Weights of a small GPT-style language model, trained from scratch on English Wikipedia.
Size: 6 heads of 32 (1 for keys and values), 14.9M parameters.
Architecture: LayerNorm before each block, rotary positions, no biases in attention or MLP, attention and MLP in parallel.
Training: a variant of SOAP for these matrices, 379M tokens, 5784 steps.
Each number is 128 + 24 x the weight over the matrix's rms, rounded and kept within 0 to 255. Layers, rows and columns count from 0.

# layer 9 MLP up, 1024x256, rms 0.236, rows 368-472, columns 64-127
[[113 134 162 142  96 120 120 132 121 121 113  99 145 140 161 111 142 138 141 139 181 128 106 103 149 134 107 101 161 120 141 147 155 181  96 124  98 175 176 131 140 139  77 153 127 147 100 151 127 120 133  91 130 123 116 156 115 140  91 155  90  89 126 152]
 [121 135 160 129 146 154  96  99 153  84  97 121 108 122 143 119 127 180 106 129 107 117 132 131  78 162 136  96 111  81 110 101 127 106 140 114  97 112 150 107 152 112 130 133 103 129 106 106 139 134 135 107 136 159 117 100 121 154 163 116 145 156 120  86]
 [ 99 143  80 143 115 146 113 168 130 149 108 140 142 125 100 120 162 137 124  95 125 115 115 140 104 134 161 126 136 114 124  80 132 117  84 150 131 117 136 147 119 133 118 129 130 150 125 126 182 133 143 120 136 117 115 122 146 142 141 137 131 151 161 127]
 [134 187 133 161 160 174 121  95 103 134 131  70 139 103 116 107 120 116 178  84 109 138 146  90  98 153 122 165 119 138 117  82 103 133 146 131  96 106 115 127  58 129 137 120 138 140 115 139 161 102 101 120 127 129 142  99 161 111 138 116  70 146 136 115]
 [135 160 107 157 143 113 142 145 162 138  88  96  96 141 115 167 129 113 147  87 166 149 127  80  81 117  60 101 165 158 142 150 148 122  89 145 162 141 110 143 125 153  73 140 135 155 142 107 154 150 104 136 187 112 131 138 154 147 155 139 105 162  61 121]
 [134 131 151 121 183 100 133 151 157 137 120 153 122 120 123 125 140 151 126 133 129 129 124 149 136 142 153 130 148 128 153  81  83 154 105 111 159 156 138 138 153 138 131 103 116 139 126 131 130 133 110 115  94 152 130 146 109 101 166 149 124 111 119 110]
 [158  90 116 142 146 108 108 115  87 124 135 144 126 120  86 110 143 129 135  94 145 115 111  92  85 148 163 141 154 142  92 112 113 131  93 108 147 109 138 125 109 118 102 134 170 150 127 139 154 110 148 131 139 110 116 116 125 122 141 118 137 100 138 111]
 [103 114  95 109 112 115 112 141 120 146 128 127 178 103 129 152  86 127  83  98 103 133 113 112 138 120 127  99 113 111 123 126  98 113 141 161  40 118 142 117 100 112 162 142 103 127 115 153 147 134 105 136 145 127 119 181 154 159 124 144 117  97 164 116]
 [135 129  93 110 162 113 148 134  84 154 142 141 116 103 126 107 110 119 151 116 118 157 143 143 118 111 132 145 113 124 126  73 108 139 145 121  74 118 141 138  98 143 105 136 133 111  94 110 121 134 152 139  87 142 133 116  87 127 136 112 131 112 161 191]
 [ 75 147 155 145 128 147 129  94 133 112 138 160 181 193 103 128 107 149 105 191 158 128 139 110 140  90 112  97 115 133 118 119 133 152 145 153 159 128 144  73  98 116 155 138 126 100 108  84  97 113  94  95 122  90  95 167 135 107 138 129 127 172 109 127]
 [126  92 137  88 159 152 104 146 118 112 134 102 138 165 111 141  82 143 124 124 107 109 117 126 149 112 118 110 146 116 137 139 118 127  96 140 144 119 103 193 130  93 116 163 117 122 123 191 137 134 100  98  99  92 136 143 150  87 125 139 143 128 107 134]
 [154  88  76 145 104 146 131 121 126 111 108 131 160 141 144 131 168 143 147 106 148 144  92 137 119 132 131 129 134 106 119 130 121 158  89 127 147 136 161 111 138 164 162  83 148 120 100 145 114 110 133 134 157 128 132 159 121 188 145 113  59 140  80  99]
 [134 164 143 108 159 130 126 113 172  97 145 101 140 132  76 145 131 129 121 141 138 153 112 114 143 118  73 126 131 166  89 132  96 160 142 127 151 190 149 117 140 101 101 124  77  95 132 164 180 124 163 104 145 116 140  96 109 129 100 147 125 151 152 105]
 [104 127 155 111  73  94 125 107 120 120 204 149 111 123 100 168 105 131 152  95 157 135 138 136 140 106 105 100 158 136 108 129 122 104 106  94 130  91 148 125  91 108 127 108  98 154 135 115 159 132 103 116 173 131 118 119 141 106 119 132 107 117 103 146]
 [116 129 127 172 116 122 122 114 160 153 138 167 124  97 136 111 125 139 124 123 143 161 128 146 141 142 106 141 116 133 107 140 121 117 130 130 120 135 140 104 137 152 132 113 102  84 109 133 140 108  98 110 145 114 130  74 138 108 123 166 129 125 110 143]
 [146 136 118 166 183 167 118 102 120 123 145  96 101 162 101  92 131 167 151  72 155 112 124 137 137 145  77 142  90 174 111 118 145  92 111 141 109 113 113 156 102 150  96 126 131 127 117 154 153 148 130 173 123 116 156 132 124 139  99 114 146 132 129 127]
 [151 103 139 136 129 142 146 127 123 138 113 129 154 166 154 168  89 163 102 131 129 139 116 176 124 112 141 121 150 121 121 140 124 121 124 153 111 156 151 120 139 111 118 120 135 106 147 154 118 160 112 170 122 142 119 102 162 114 123 197 108 130 133 169]
 [147 116 127 134  93 133 114 154 111 153 121 148 149 141 128  88 111 130 137 167 127 143 165 123 101 127 115 114 159 105 109 107 165 109 159  99 120 136 119 163 115 131  89 125  98 126 150 103  94  91 146 130 125 111 113 126 151  83 132 131 161 124  83 130]
 [119 146 101 113 119 134 140 131 118 135 146 155 117 148 174 131 155 139 119 101 141 105 111 173 125 156 133 131 118 149 136 133  99  86 117 113 158 144 117 103 141 142 140 123 132 146 138 146 128 110 138 115 114 142  99 142 148 119 175 159  98  92 131 136]
 [102 119 158 118 138 132 141  82 156  99 125 134 111 147 129 137  90 124 137 116 138 139 106 155 117 137 107 103 104 125 152 109 127 126 103 136 136 112 111 134 128 110 117 125 135 169  95 140 160  87 124 126 113 128 115 149 146 157 129 138  79 103 166 145]
 [129 120 126 138 135 130 141 148 127 141 126 173 118 138 101 185 125 150 109 115 143 166 164 101 126  84 100 119 105 158 107 153 160  96 140 133 128 140 174 117 116 147  92  90 138 120 132 174 126 119 145  91 136 102  86 145 143 116 114 111 129 102 100 146]
 [119 177 169 155 122 140 111 137 144 152 112 137 125 110 114 130 109 108 122 127 105 147 153 141  78 142 113  89 146 114 111  91 200 161 123 141 158 108 122 129 125  77 130 129  98 146  84 161 125 105 134 156 151 138  85 148 111 123 124 140  79 124 137 112]
 [173  97 124 181 185 123 119  98 132 111 151 154 177 116  65 148 116 149 123 152 153 160  95 126 122 116 151 136 130 113 169 132 148 130  83 198 156 132 140 125 162 143 116 100 146 115 147 123 199 127 144 104 138 125 141 144 133 114 113 104 142 123 140 126]
 [146 177 136 138 189 133 143 130 139 159 127 152 122 114 167 154 169 142 155 122 158 132 143 113 142 156  80 135 120 115 170 156  95 125 111 150  97 138 117 139 132 136 168 168 115 126 113 127 126 178 123 120 114 139  84 132 133 117 131 145 156 110  99 106]
 [111 132 168 141 102 115 138  83 112 132  96 118 129  88 136 109 130 117 158 138  95 122 165 118 156 162 132 189 118 108 131  85 103  54 120 150 155 114 155 118 102 136 128 133  94 120 146 131 165 128 143 141 117 152 130 125  65 123  99 107 187 151 131 128]
 [156 150 100 147 115 149 175 128 111 155 137 120 112 184 112 119 141 159 140 127  70  56 159 174 128 115 125 131 140 139  97 113 139  83 162 137 102  80 127 121 137 109 115 149 110 131 103 105  93 132 144  88 151 150 153 132 101 108 145 130 136 125 160  85]
 [126 117 141 133 100 144 136 143 143 137 181 124 137 125 120 134 137 142 124 160  96 130  89 169 150 113 175 138 140 129 162 166  99 141 135 128 131 145 171 112 127 157 171 119 131  76 157 100 124 102 119 175 162  79 122 146 196 117 141 136 112 128 117 171]
 [145 132 135 136 176 110 136 147 155 144 154 115 127 163  90 154 165 171  87 138 119 120 127 135 104 147  98  97 103 156 130 138 137 155 111 114 133 146 158 172 127 143 145 124 100 148 183  89 128 172 150 116 145 122 113 122 138 136 131 139 102  85 135 171]
 [141 155 183 105  92 168 142 125 137  99 141 125 119 130 125  68 124 161  65 168 185  98  92 118 110  97 153 111 119 147 161 120 163 169 114  88 130 115 126 139 145 145 144 160 167 128  92 179 164 113 111 148 145 153 164 130  83 139 168 176  84 143  97 136]
 [151 124 151 147 145 130 155 141 111 124 114 124 132  88 111 148 109 155 122 128 113  89 135 107 138 136 104 120 105 117 152  94 126 140 133 129 115 103 138 154  92 159  92 140 120 117 122 136 100 105 142 140 104 167 198 109  97 137 148 146 156 143  78 148]
 [119 112 137 151 123 116  97 108 123 149 143 137  98 136 114 144 113  83 120 135 129 113 137 117 127 159 121  83  80 149 137 135 118 146 182 141 106 114 158 125 126 127 110 173 171 114 146 105  55 154 114 134 129 102 126  89 123 105 155 131  97 151 166 111]
 [161 119 138 140 141 116 146 143 115 114 132 122 130 120 114 151 110 128 119 135 124 141 131 125 118  77 125 154 116 123 116 160 120 117  84 126 144 117 130 131 137  66 128 143  98 118 133 113  92 107 177 129 169 143 136 136  88 140  73  97 108 126 124 159]
 [115 120 133 105 147 130 144 146 147 124 138 147 111 100 138 112 119 147 161 111 120 145 116 132 112 122  92  95 117 101 108 143  73 180 123 108 127 124  97 139 149 138 119 121 140 126  89 128 122  93 103 138 127 142 124 119 111 104 166 152 112 131 109 120]
 [144 129 116 155  85 136 177 168 113 112 178 105 167 125 140 133 124 116 125 159 110 153 122 102 154 156 149 111 155 105 156 127 132 128 136 151 118 140 104 102 144 122 147 139 149 137 135 104 139 147 121  98 131  89 122 147 154  96 134 173  79 155 143  94]
 [126 145 116 135 154 114 123 142 154 117  99 131 174 151 127 138 130 109 132 127 145 106 100 131  95 145 110 110  87 144 142 128  94  90  85 138 127 150 127 121 110 121 140 135 123 139 101 111 106 116 114 120 104 150 117  92 118 133  78 121  95 155 121 134]
 [116 130 132 103 121 114 147 146  92  80 173 152 133 107 119 105 152 149  95 144 110 157 104 137 110 104 126  87 141 126 152 140 104 118 153 141 108 132 137 116 155 124 125  95 112 112 125 105 105 126  99 135 113 139 125 148 109 108 104 126 142 153  94 133]
 [154  66 158 128 123 119 128 130 161 137 152 136 144 155 181 133 118 155 134 117 122 168 132 161 124 132 114 133  99 126 129 140 127 138 115  90 117 119 104 140  89 133 120 118 114 115 117 148 185  91 121 110  72 107 123 122 147  57 132 142 124 113 132 108]
 [142 124 100 175 121  94 103 129 124  86 162  93  74  88 148 121 146 141 124 118 143 121 147 121  83 112 123 108 141 134 151  98 129 139  89 110 145 111 146 129 142 113 127  97 135 121 150 136  93 127 134 107 162 140  93 131  85 147 121 121 156 143 174 103]
 [113 153 119 109 124 155 169 132 172 111 170  78 133 136 120 149 139 162 126 139 150 140 138 152 112 144 149  99 137 118 105 123 135 100 127 169 140 146 104 156 148  97 114 103  86 150 135 134 117 127 119 100  94 155 175 159 157 143 156 135 116 146 127 165]
 [133  95 120 140 156 106 150 126  78 123 108 123 144 118 152 142 136  72 107  87  94 176 136  92 148  85 126  71 150 165 106  82 143 137 138 126 132 120 147 128 117 120 142 138 147  83 120 188 142 123 125 121 103 149 144 127 135 120 149 125 162 147 130 136]
 [172 133 138 138  99 145  89 118 104 122 137 136 158  94 126 121 114 150 111 116  79 151 153 148 129 122 118 145 138 164 123 123 124 138 133  95 159 134 136 129 106  82 126 124 141 162 110 180 149 144  94 117 109  88 149 119 112 120 144 127 117 107 138 168]
 [ 98 132 129 136  73 120 135 138 111 142 128 147 114 117 110  93 131 142 128 119 103 171 143  87 112 119 127  91 141 136 141 136 121 121 103 169  91 157 123 130 149 109 152 123 104 123 148 151 116 136 124  89 152 129  86  95 122 102  77  96 162  94 136 128]
 [101  98 152 127 155 118 145  89 125 135 139 110  93 116 121 146 140 166  93 143 157 147 128 150 101 149 174 185 125 149 180  87  96  90 117 188  99 143 118 164 129 136 169 109  89 107 130 134 149 165 115 102 150 116 158  97  82  82 127 102 151  81 149 179]
 [148 120 137 156 144 160 120 109 121 142 167 121 126 110 171 123  96 163 141  81  81  93 161 141 200 120 131 112 116 143 172  86 163 139 116 152 119 105 135 171 119 146 109 142 109 112 168 143 127  77 108 144 141 116 144 164 100 141 129 141 115 100 118 142]
 [127 158  99 109 145 121 158 129 144 143 134  45 154 158 125 169 111 145 107 176  97 117  92 142 144 120 105 110  97  73 101 119 103 120  89 133 151 124 140 102 123 117 115 140 146 121 158  92  77 136 138 122 160 129 141 137 127  78 151 154 110 138 172 115]
 [178  99 144 140 123 164 109 149 138 171 165 124 103 145 143 134 142 129  74  71 117 139 137 143 126 104 125 116 124 137 182  88 135 105 114  95 154 175 115 159 125 105 163 140 139 121 104  94 135 102  63 153 108 150 122 114 141 142 137 128 157 127 111 175]
 [105  91 131 142 103 129 151 120 126 130 167 132 133 148 112 142 119 130 158 130 101 109 140 141 117 137 125 124 136 130 165 118 120 145 117 147 116 129 149 142 115 116 124 138 115 135  84 111 139 109  93 123 131 126 133  83 121 107 133 118 110 103 156 125]
 [106  83 104 117 168 146 130 114 132 133 144 140 188 193 102 162 105 132 131 122 119 119 129 145 120 100 140 100 171 165 132 122 132  91  78 117 102 152 121 160 117  76 168 146  74 123 112 131 107 110 141 124 166 169 100 131  75  87 122  64 140 138 101 134]
 [172  94 128 165 116 113 136 127  87 110 112 161 113 139 120 132 123  82  78 147 142 155 146 140 109 127 148 145  79 111  90 122 138 148 154  70 138 125 118  70 132 151 119 152 133 186 170 113 119  87 151 131 121  92 111 139 101 147 157 207 115 115 113  97]
 [140 158 142 134 121 114  92  89 174 153 126 175 148 114 145 155 151 121 151 143 159 155  97 131 142  95 149  97 109 106  99 144 133 136 117 129  91 162 126 106 142 167 110 100 109 141 114 144 104 111 163 142  76 127  96 130 145 157 122  72 109 129 117 104]
 [162  87  90 103 130 152 129  98 126  98 127 130 109 105 161 118 130 155 115  86 125 138  73 133 126 137 152  86 119 138 167 129 129 142 105  74 149  95 147 148 124 123 153 140 191 138  93 162 125 142 157 107 120 108 136 121 144 132 152  96 178 125 123  89]
 [130  79 152 141 148 104 115 143 175 106 127 149 112 128 116 152 110 111 140  90  94 120  81  88 124 132  93 120 140 122 143 105 128 113 121  98 127 114 142 127 148 124 134 125 155 172 110 116 132 111 148 105 136 203 148 139 118 129 140 164 161 117 106 139]
 [128 123 119 141  78 173 126 140 174 122 130 133  98 152 137 114 138 150 140  98  91  99 129 135 106 134 171 124 144 137 115 132 149 157 115  85 145 108 141 140 131 147 100 172  90 148  98 123 117 160 132 117 176 117 115 154 157 153 156 125 147 160 116 141]
 [140 161 149 156 148 135 129 126 132 126 125 131 130 120 144  97 171 110 113 140 121 138 167 117 149 110 101 131 112 117 130 124 133 124 127 165 137 139 129 123 139  90  95 145 117 129 123 132 112 144 190 134 109 108 121 131 108 137 141 150 146 132 112 116]
 [104  70  99 152 140 138 105 101 133  89 140  88 122 107 142 128 153 140 119  94 103 135 131 105 129 160  90 102 148 155 162 109 174 149 130 131 118 165 124 140 151 171 129 128 129  98 141 126 139 137  98 135 103 109 156 133 125 156 109 102 136 132 126  99]
 [126 144 168 127 126  85 148  98 105 103  95 130 130 133 102 104  89 109 167 114 143 122 138 179 107 101 126 110 153 107 109  89 124 132  75 131 119 108 151  80 111  24 114 131 174 115 136 126 120 112 126 122 121 140  87  76 134 132  86 132 164 137 140 153]
 [129 160  77 154 129 140 132 125 130 147 118 109 136 128 170  89 125 146 142 125 150 128 114 114 113 132 119  92 146 143 117 131 153 120 167 137 135 145 139 100 141 123 180 128 109 160 145 158 172 154 137 124 152  96 105  92 104 154 109 137 102 129 114 144]
 [140 138  90 113 140 129 176 155 120 144 117 150 140 111 169 135 117 102 139 148 155 138 145 172 125 151 151 161 109 156 113 145 107 118 144 143 188 144 113 102 155 104 123 122  91 106 154 113 116 161 124 163 133 143 111  91 117 178 106 135 104 120 134 147]
 [ 91 156  96 106 100 135 114 122 157 150 104 137 147 114 122 123 123 127 117 151 114 113  73 124 106 167 136 108 152 143 123 161 134 137 141 148 140 155 112  72 137 121 184 175 123 116 122 126 124 134 167 139 105 128 151 145 157 116 113 125 149 129 133  95]
 [111 134  97 132 138 110 120 137 129 103 110 112 113  93 147 133 146 154 142  92  81 152 171 139 126 152 141 110 104 187 154 113  87 125 136 122 138 135 114 160 131 196 118  72 130  93 139 129 157 139 167 124 105 141 131 120 123 137 135 123 153 161 117 126]
 [161 156 136 110 101 142 116 121  83 106 169 138 128 133 122 130 171 172 119 126 145 135 130 143 123 117 106 139 144 134 135 165 164  91 119 139 123 116  78 168 110 131 108 158  92 120 141 113 164 136 105 104 169 127 125 132 124 168 179 103 133 131 135  98]
 [167 118  84 120 144 136 115 141 115 133 158 128 134  99 132 144 145 108 130 132 111 137 106 126 116 123 169 109 136  99 148 135 161  86 146 102 128 165 117 137 144  91 129  92 125 111 116 145 134 137 121 162 150 112 116 157 147 117 132 135 154 140 131 153]
 [ 90 164 144 117 172 139 122 182  59 138 179 144  87  80 133 116 165 129 117 132 152 126 123 126 104 145 124 125 118 128 117 178 166 125 129 147  84 130 154 118 123 147 121 113 111 130 119 120 123 129 152 134 114 118 133 134 154  97 148 116 193 149 106 116]
 [138 171 115 167 160 114 119  95 123 176 114 157 149 143 167 142 153 148  95 121 140 145 122 132 173 147 129  58 141  87 139 120 115 160 122 110 116 106 110 114 152 127 103 130 159 127  97 125 133 155 141 120 145 139 120  74 111 150 156 133 129 146 155 128]
 [ 96 125 130 119 138 105 139 133 154 158 125 138 122 131 133 154 150 148 107 124 128  94  94  83 111 143  99 129  94 111 137 135 150 136 113 133 132 135 110 145 110 145 116 136 159 136 124 117 139 114 147 155 143 154  73 150 129 119 166 134 123 145 112 126]
 [126 116 147 182 129 179 129 139 122 109 157 137 143 111 103 141 136  71 120 145 183 133 146 121 125 138  85 131 102 103 128 130 102 126  97 126 105 158 125  93 127 132 143 146 126 159 124 132  89  92 126 139 171 158 109 173 110 170 132 153 136 121 148 109]
 [ 59 140 169 108  84 147 125 112 125 128 157 114 134 143 113 120 135 126 115 130 136 136 132 153 161 111 163 160 174 139 143 133 128 139 148 100 112 101 120 131 127 118 134 123 130 129 107 108 108 118 163 137 173 147  94 136 111 119 110 128 149 110 166 123]
 [107 132  94 113 133 147 129  94  98 122 114 148 163 136 117 143 129  78 125  97 122 128 113 119 106 127 141 114 152 142  97 106 136 176  94 143 171 134 141 159 153 153 106 167 116 171 121 136 121 122 108 106 168 114  98 124 143  77 128 115 148 108 164 154]
 [136 119 112 106 140  93 138 145  72 123 132 158 131 110 153 104 116 122 139 139 122 114 155 174 122 132 137 112 142 138 144 123 131 144 116 150 115 126 114 148 128 110 129 107 150 112 128 136 157 136 106  80 102 151 115 166 109 152 113 104 105 149 123 131]
 [108  94 137 115 120 104 110 128 162 117 117 149 123 137 104 119 135 188 147 106 130 130 134 145  80 154 122 121 123 138 125  83 144 171  92 161 181 130 115 108 146 104  79 112 116 127 123 119 144 142 168 148 127 126 120 143 128 161 137  92 141 110 110 145]
 [109 149 119 152 111 148 117 121 107 123  97 106 113 134 123 141 110 151 121 114 107 120 140 179 137 153 115 108 131 103 168 120 115 133 101 137 127 118  95 120 128 108 115 135 136 142 123 154 136 120 160  97  96 128 106 156 142 148 104 152 127 118 143 106]
 [129 135 128 148 108 124 139 131 137  87 168 100 114 114 109 137 128 131 153 121 158 115 137 105 142  64 127 132 104 138 152  97 124 125 106 150 143 103 146 145 144 126 119 127 144 150 147 135 109 118 139 129 122 118 142 136  57 138  92 142 130 108 140  96]
 [112 132 117 158 149 154 110 111 145 162 130 139 135 148 149 112 156 112 118 100 143 139 104 104 154 116 122  93 129 136 122 114 143 150  87  93 166 139 113 153 137 160 155 150 123 130 115 128 109  86 171 149 140 127  88  96 126 116 152 105 135 111 115 134]
 [104 158 153 129 114 141 136 107  94  53 179 117 113 138 159 167 159  96 107 138 123 155 133 125 114 116 107 137  82 142 123 121 169 153 141 156 139 132 122 121 147 110  92 133  95 114 120 144 134  82  85 133  94 122 118 121 165 127  94 138 112 110 157 132]
 [138 136 134 150 119 152  97 180 155  87 125 122  88 114 149 106 119 147 108 169 126 170 147 149 149  96 102 132 138  90 141 141  81 152  92 133 105 115 141 188 125 111 155 129 161 174 129 116 132  94  63 107  87 145 123 135  91 127 110 140 175 115  98 166]
 [155 186 131 127 157 180 122 131 146 140 118 144 124 115 102 114  99  96 163 165 115 128 105 116 127 148 139 127 107 128 134 136 120 141 126 146 130 110 147 139 102 117 121 122 140 151 132 124 120 150 103 176 139 143 137 110 140 121 165 132 127 120  96 152]
 [ 68 162 153 132 133 118 133  98  80 122 156 112 102 158 154 171 137 114 166 128 108 105 153 123 136 156 102  91 128 146 134 102 149 167 112 125  98 117  81 152  92 124 124 117 133 106 125 109 107 122  86 158 144 110 161 171 142  99 145 154 115 160 113 115]
 [192  95 100 129 106 123 137 104 109 121 124 168  98 121 136 167 131 100  93 132 119 112 162 113 112 140 148 122 131 112  82  97 101 171  83 108 134 133 164 137 164 124 130 129 128 134 139 126 147  90 114 136 129 139 156  79 140 142 131 130  94 159 115 131]
 [126 151 133  91 128 112 115 100 116 142  99 144 135 149 132 105 154 165 101 106 137 144 123 186 149 117 106 123  99 106 150 142 115 186 172  89 141 124 108 125 108 137 153 129 167 134 144 158 135 142 164 139 140 148 121 138 130 160 174 147 153 101 145 138]
 [185 140 151  92 133 118 107 138 154 143 119 149 115 115 169 130 148 110 167 150 125 129 138 142 133 127 130  78 125 126 112  89 125 160 122  91 102 152 193 136 127 147 117 199 120 132 188 140 162 151 151 174 139 113  97 122 163 139 127  77 147 101 140 138]
 [126  84 137 138 133  87 150 150 147 142 143 138 134 132 104 113 147 119 100 122 109  84 104  98 179 148 121 113  76 129 120  64 124 162 119 145 119 104 129 176 112  93  71 117 140 125 160 103 157  69  88 136 104 115 123 127  61 145 107 132 118 160 118 127]
 [141 116 120 151  86 157 129 146 145 102 136 148 122 127 135 109 144 115 118 128 155 159 116 156 188  81 139 139 134 116 112 126 110 141 109 114 107 147 130 165 148 147 128 164 116 101 141 134 139 127 104 151 113 112 162 152 169  99 136 127 107 149 101 104]
 [110 135 113 145 126  97  96 138 128 115  90 157 168 131 113 158 118  91 122 134 125 151 142 114 110 105  98 142 163 113 107 115 153  98 126 152 124 124  88  56 146 106  77  99  81 150 125 118 163 134 189 117 161 146 129 143 101 122 144 161 109 149 130 123]
 [155 171 156 116 177 112 124  62 115 137  76 162 132 159 130 190 147 118 145 175 120 157 151 182 107 114 133 159  92 112 110 129 164 103 129 145 141 136 107 125 125 166 120  90 128 116  98 119 144 149  85 117 159 122 142  97 143 131 168 155 146 111 110 115]
 [136 159 100 151 109 118 121 104 136 115 119 133 153 119 166 146 103 130 112 127 144 159 141 143 125 138 103  99 156 117 157 131 112 109 160 157 125 111 157  90 123 123 132  82 100 137 100 137 140 119 118 106 146 133 113 145 123 102 126 144 103 145 150 104]
 [133 183 130 123 132 151 102 136  94  95 143 154 140 148 126 139 116 156 101 141  83 130 140 138 122 154 113 130  70 118 161  81 124  67 119 152 144 153 105 160 140 142 114  95 113 132 160 148 154 101 136 111 164 108  91  93 120 130 110  95 100 116 158 105]
 [152 110 126 140 116 122 153 134 162 144 121  99 152  98 108 110 126 125  94  77 145 108 149 114 130 108 131 131 141 157 142  88 154 132 134 115 128 137 150 133 146 115 100 159 148 164 131 103 156 150 117 129 161 137 124 110 134 160 158 127 115 120 142 139]
 [135 164 123 104 162 130 158 165 110 132 134 137 156 112 100 107 137 133 126 117 105  94 123  93  84 127 122  80 142 109  95 127 141  86 111 159 150 112 136 164 145 124 131 104 105 121 123 143 114 164 131 156 146 117 139 113 135 111 128 142 133 130 149 131]
 [158  97  97 150 158 109 131  86 121  82 159  77  79 115 104 135 177 136 177 107 165 121 150 208 183 153 127 129 127 104 150  93 127 127 142  95  94 158 134 111 140 166 119 152 139 132 124 112 153 164 104 113 104 135 103 116 110 164 121 106  95 107 114  90]
 [164  76 133 161 119 122 123 126  82 126 145 133 115 136 110 127 132 160 140 144 102 150 129 128  95 107 123 127  97 149 147 141 131 144 144  96  89 111 148 133 137 126 144 160 139 147 139 121 137 100 136 180 138  96 115  97 180 131 108 131  75  86 129 110]
 [149 167 142 113 131 135 118 141 141 145 135 123 145 132  97 163  89 158 136 167 140 132  76 118 142 118 112 145 107 152 119 116 115 127 165 190  91 142 138  83  94 170 109 136 110 129 123 111 146 116 137 159 116 112 146 111 157 126 138 115  89  64 105 110]
 [157 147 148 120 152 168  88 106 154  89 101  95 101 139 158 127  98 134 154 167 161 130  79 196 163 134 148 122 140 161 125 114 145 153 103 166 146 125 121 167 147 148 103 166 155 150  98 115 121 114 162 127 123 166 131  87 124 158 137 139 133 154 114 149]
 [144 155 120 147 125 139 120  99  91 138 137 177 158 140 152 171 123  62 135 143 166 117 147 139 118 128 144  66 130 129 128 120  84 123 108 139 103 151 119 114 152  99 124 144  87 153 123 130  82 101 148 130 163  68 122 113 150  96 131  99 112 106 127  89]
 [116 128 149 104 132 102 141 120 128 116 163 140 137 119 159 137 118 143 110 120 143 144 127 123 149 150 137 137 122 122 113 111 153  72 138 137 142 135 116 127 133 127 117 131 131 132 115 118 147 123 145 136 135 134 120 122  97 151 127  97 111  90 161 152]
 [125 124 150 111 147 113 162 116 116 111 110 164 111  87 143 109 145 152  65 117 141 102 136 121 141 167 139 137 112  95 145 173 149 115 105  96 130  83 150 149 124 124 154 127 161 133 119 168 123 109 143 151 132 134 113 106 138 149 118 148 138 114 147 100]
 [144 137 152  98 139  98  95  87 104 107 152 163  91 132 164 108 108  91 154 176 152 134 153 100  98 157 162 176 130 147 170 122 118 141 132 100 149 161 120 155 135 200 112 104 115 172 157 119 146 111 144 121  96 114  94 119 116 120 140  90 128 141  71 112]
 [146 139 110 113  95 139  82 157 141 111 155 115 111 146 109 142 116 107 118  86 145 122 102 114 159  96 105 123 153 124  99 115 125 137 165  86 139 107  87 119 102 144  91 110 132 142 140 171 138 146  98 105  93  71 136 123 138  92 111  72 100 111 167 108]
 [123 100 138 122 105 117 156  93 143 103 147 139 124 150 175 138 130 124 149 112 109 126 152  90 148 110 115 118 138 127 105 172 128 171 103 138 163 106 111 151 136 167 127 134 125 147 117 166  95 151 108  91 167 138 162 143 131 148  89 112 125 136 133 115]
 [158 138 121 111 167 114 146  80 159  94  95 121 108 140 123 139 168 162  89  80 102  80 111 126  54 115 155 110 126 144 141 130 136 114 130 121 106 142 120 171 146 149 156  88 127 134 105 102 119 108 111  98 138 142 119 119 163 124 157 114 138 120 140 133]
 [120 173 109 169 113 105 142 122 122 144 125 138 207  93 174 139 160 125 170 143 164 135 109 137 125 136 119  95 125  86 141  98 145  91 157 115 112 134 148 148 115 119 160 140 116 148 134 130 134  98 136 129 150 148 110 158 168 134 171 153 108 158 104 128]
 [178  93  82  99 108 113 185 126  77 130 135 128 169 136 152 114 148 128 117 130 155 143 164 131  90 109 141 110 108 135 175 133 147 159 119 130 132 123 125 150 112 136 161 138 159 125 113 126  98 128 157 111 102 140  96 119 168 122 122  77 141 110 161 101]
 [117 127 159 143 188 164 101 120 110 103 113 151 143  91 149 150 125  52 126 132 146 120 145 150 115 125 118  87  90 139 132  60 106 135 126 141 124  64 117 102 129 101  87 117 122 131 184 127 113 126 151 104 107 172 136 161 107 136 117 136 128 114 159 146]
 [138 156 122 157 132 134 149 125 124 122 186 126 126 114 141 133 101 167 122  89  97 102 147 168 112 125 150 130 144 135 111 101 107 123 102 131 117 132 124 123 105 128 116 111 106 149 132 158 122 152 104  77  97  94  80 103 100 122  88 122 121 149 123 125]
 [123 124 116  71 153 134 102 107 129 110 150 120 136  84 120 136 157 159 153 128  93 147 103 134 100 175 191 129 139 126  94 134 125 124  74 159 107 141 124 147 151 118 149 110 140  99 139 154 138 130 141 107 155 140 121 109 148 183 121 146 137 117 134 167]
 [116 154 158 116 118  91 146 181 102 120 108 152 163 126 136 107 152 148 125 168  79 132 135  95 108 112 151  64 110 119 163  96  62  90 124 156  96 127 156 163 111 114 102 135 175  58  97 105 135 149 107  87 130 137 130 125 123 111 107 157 123 120 112 149]]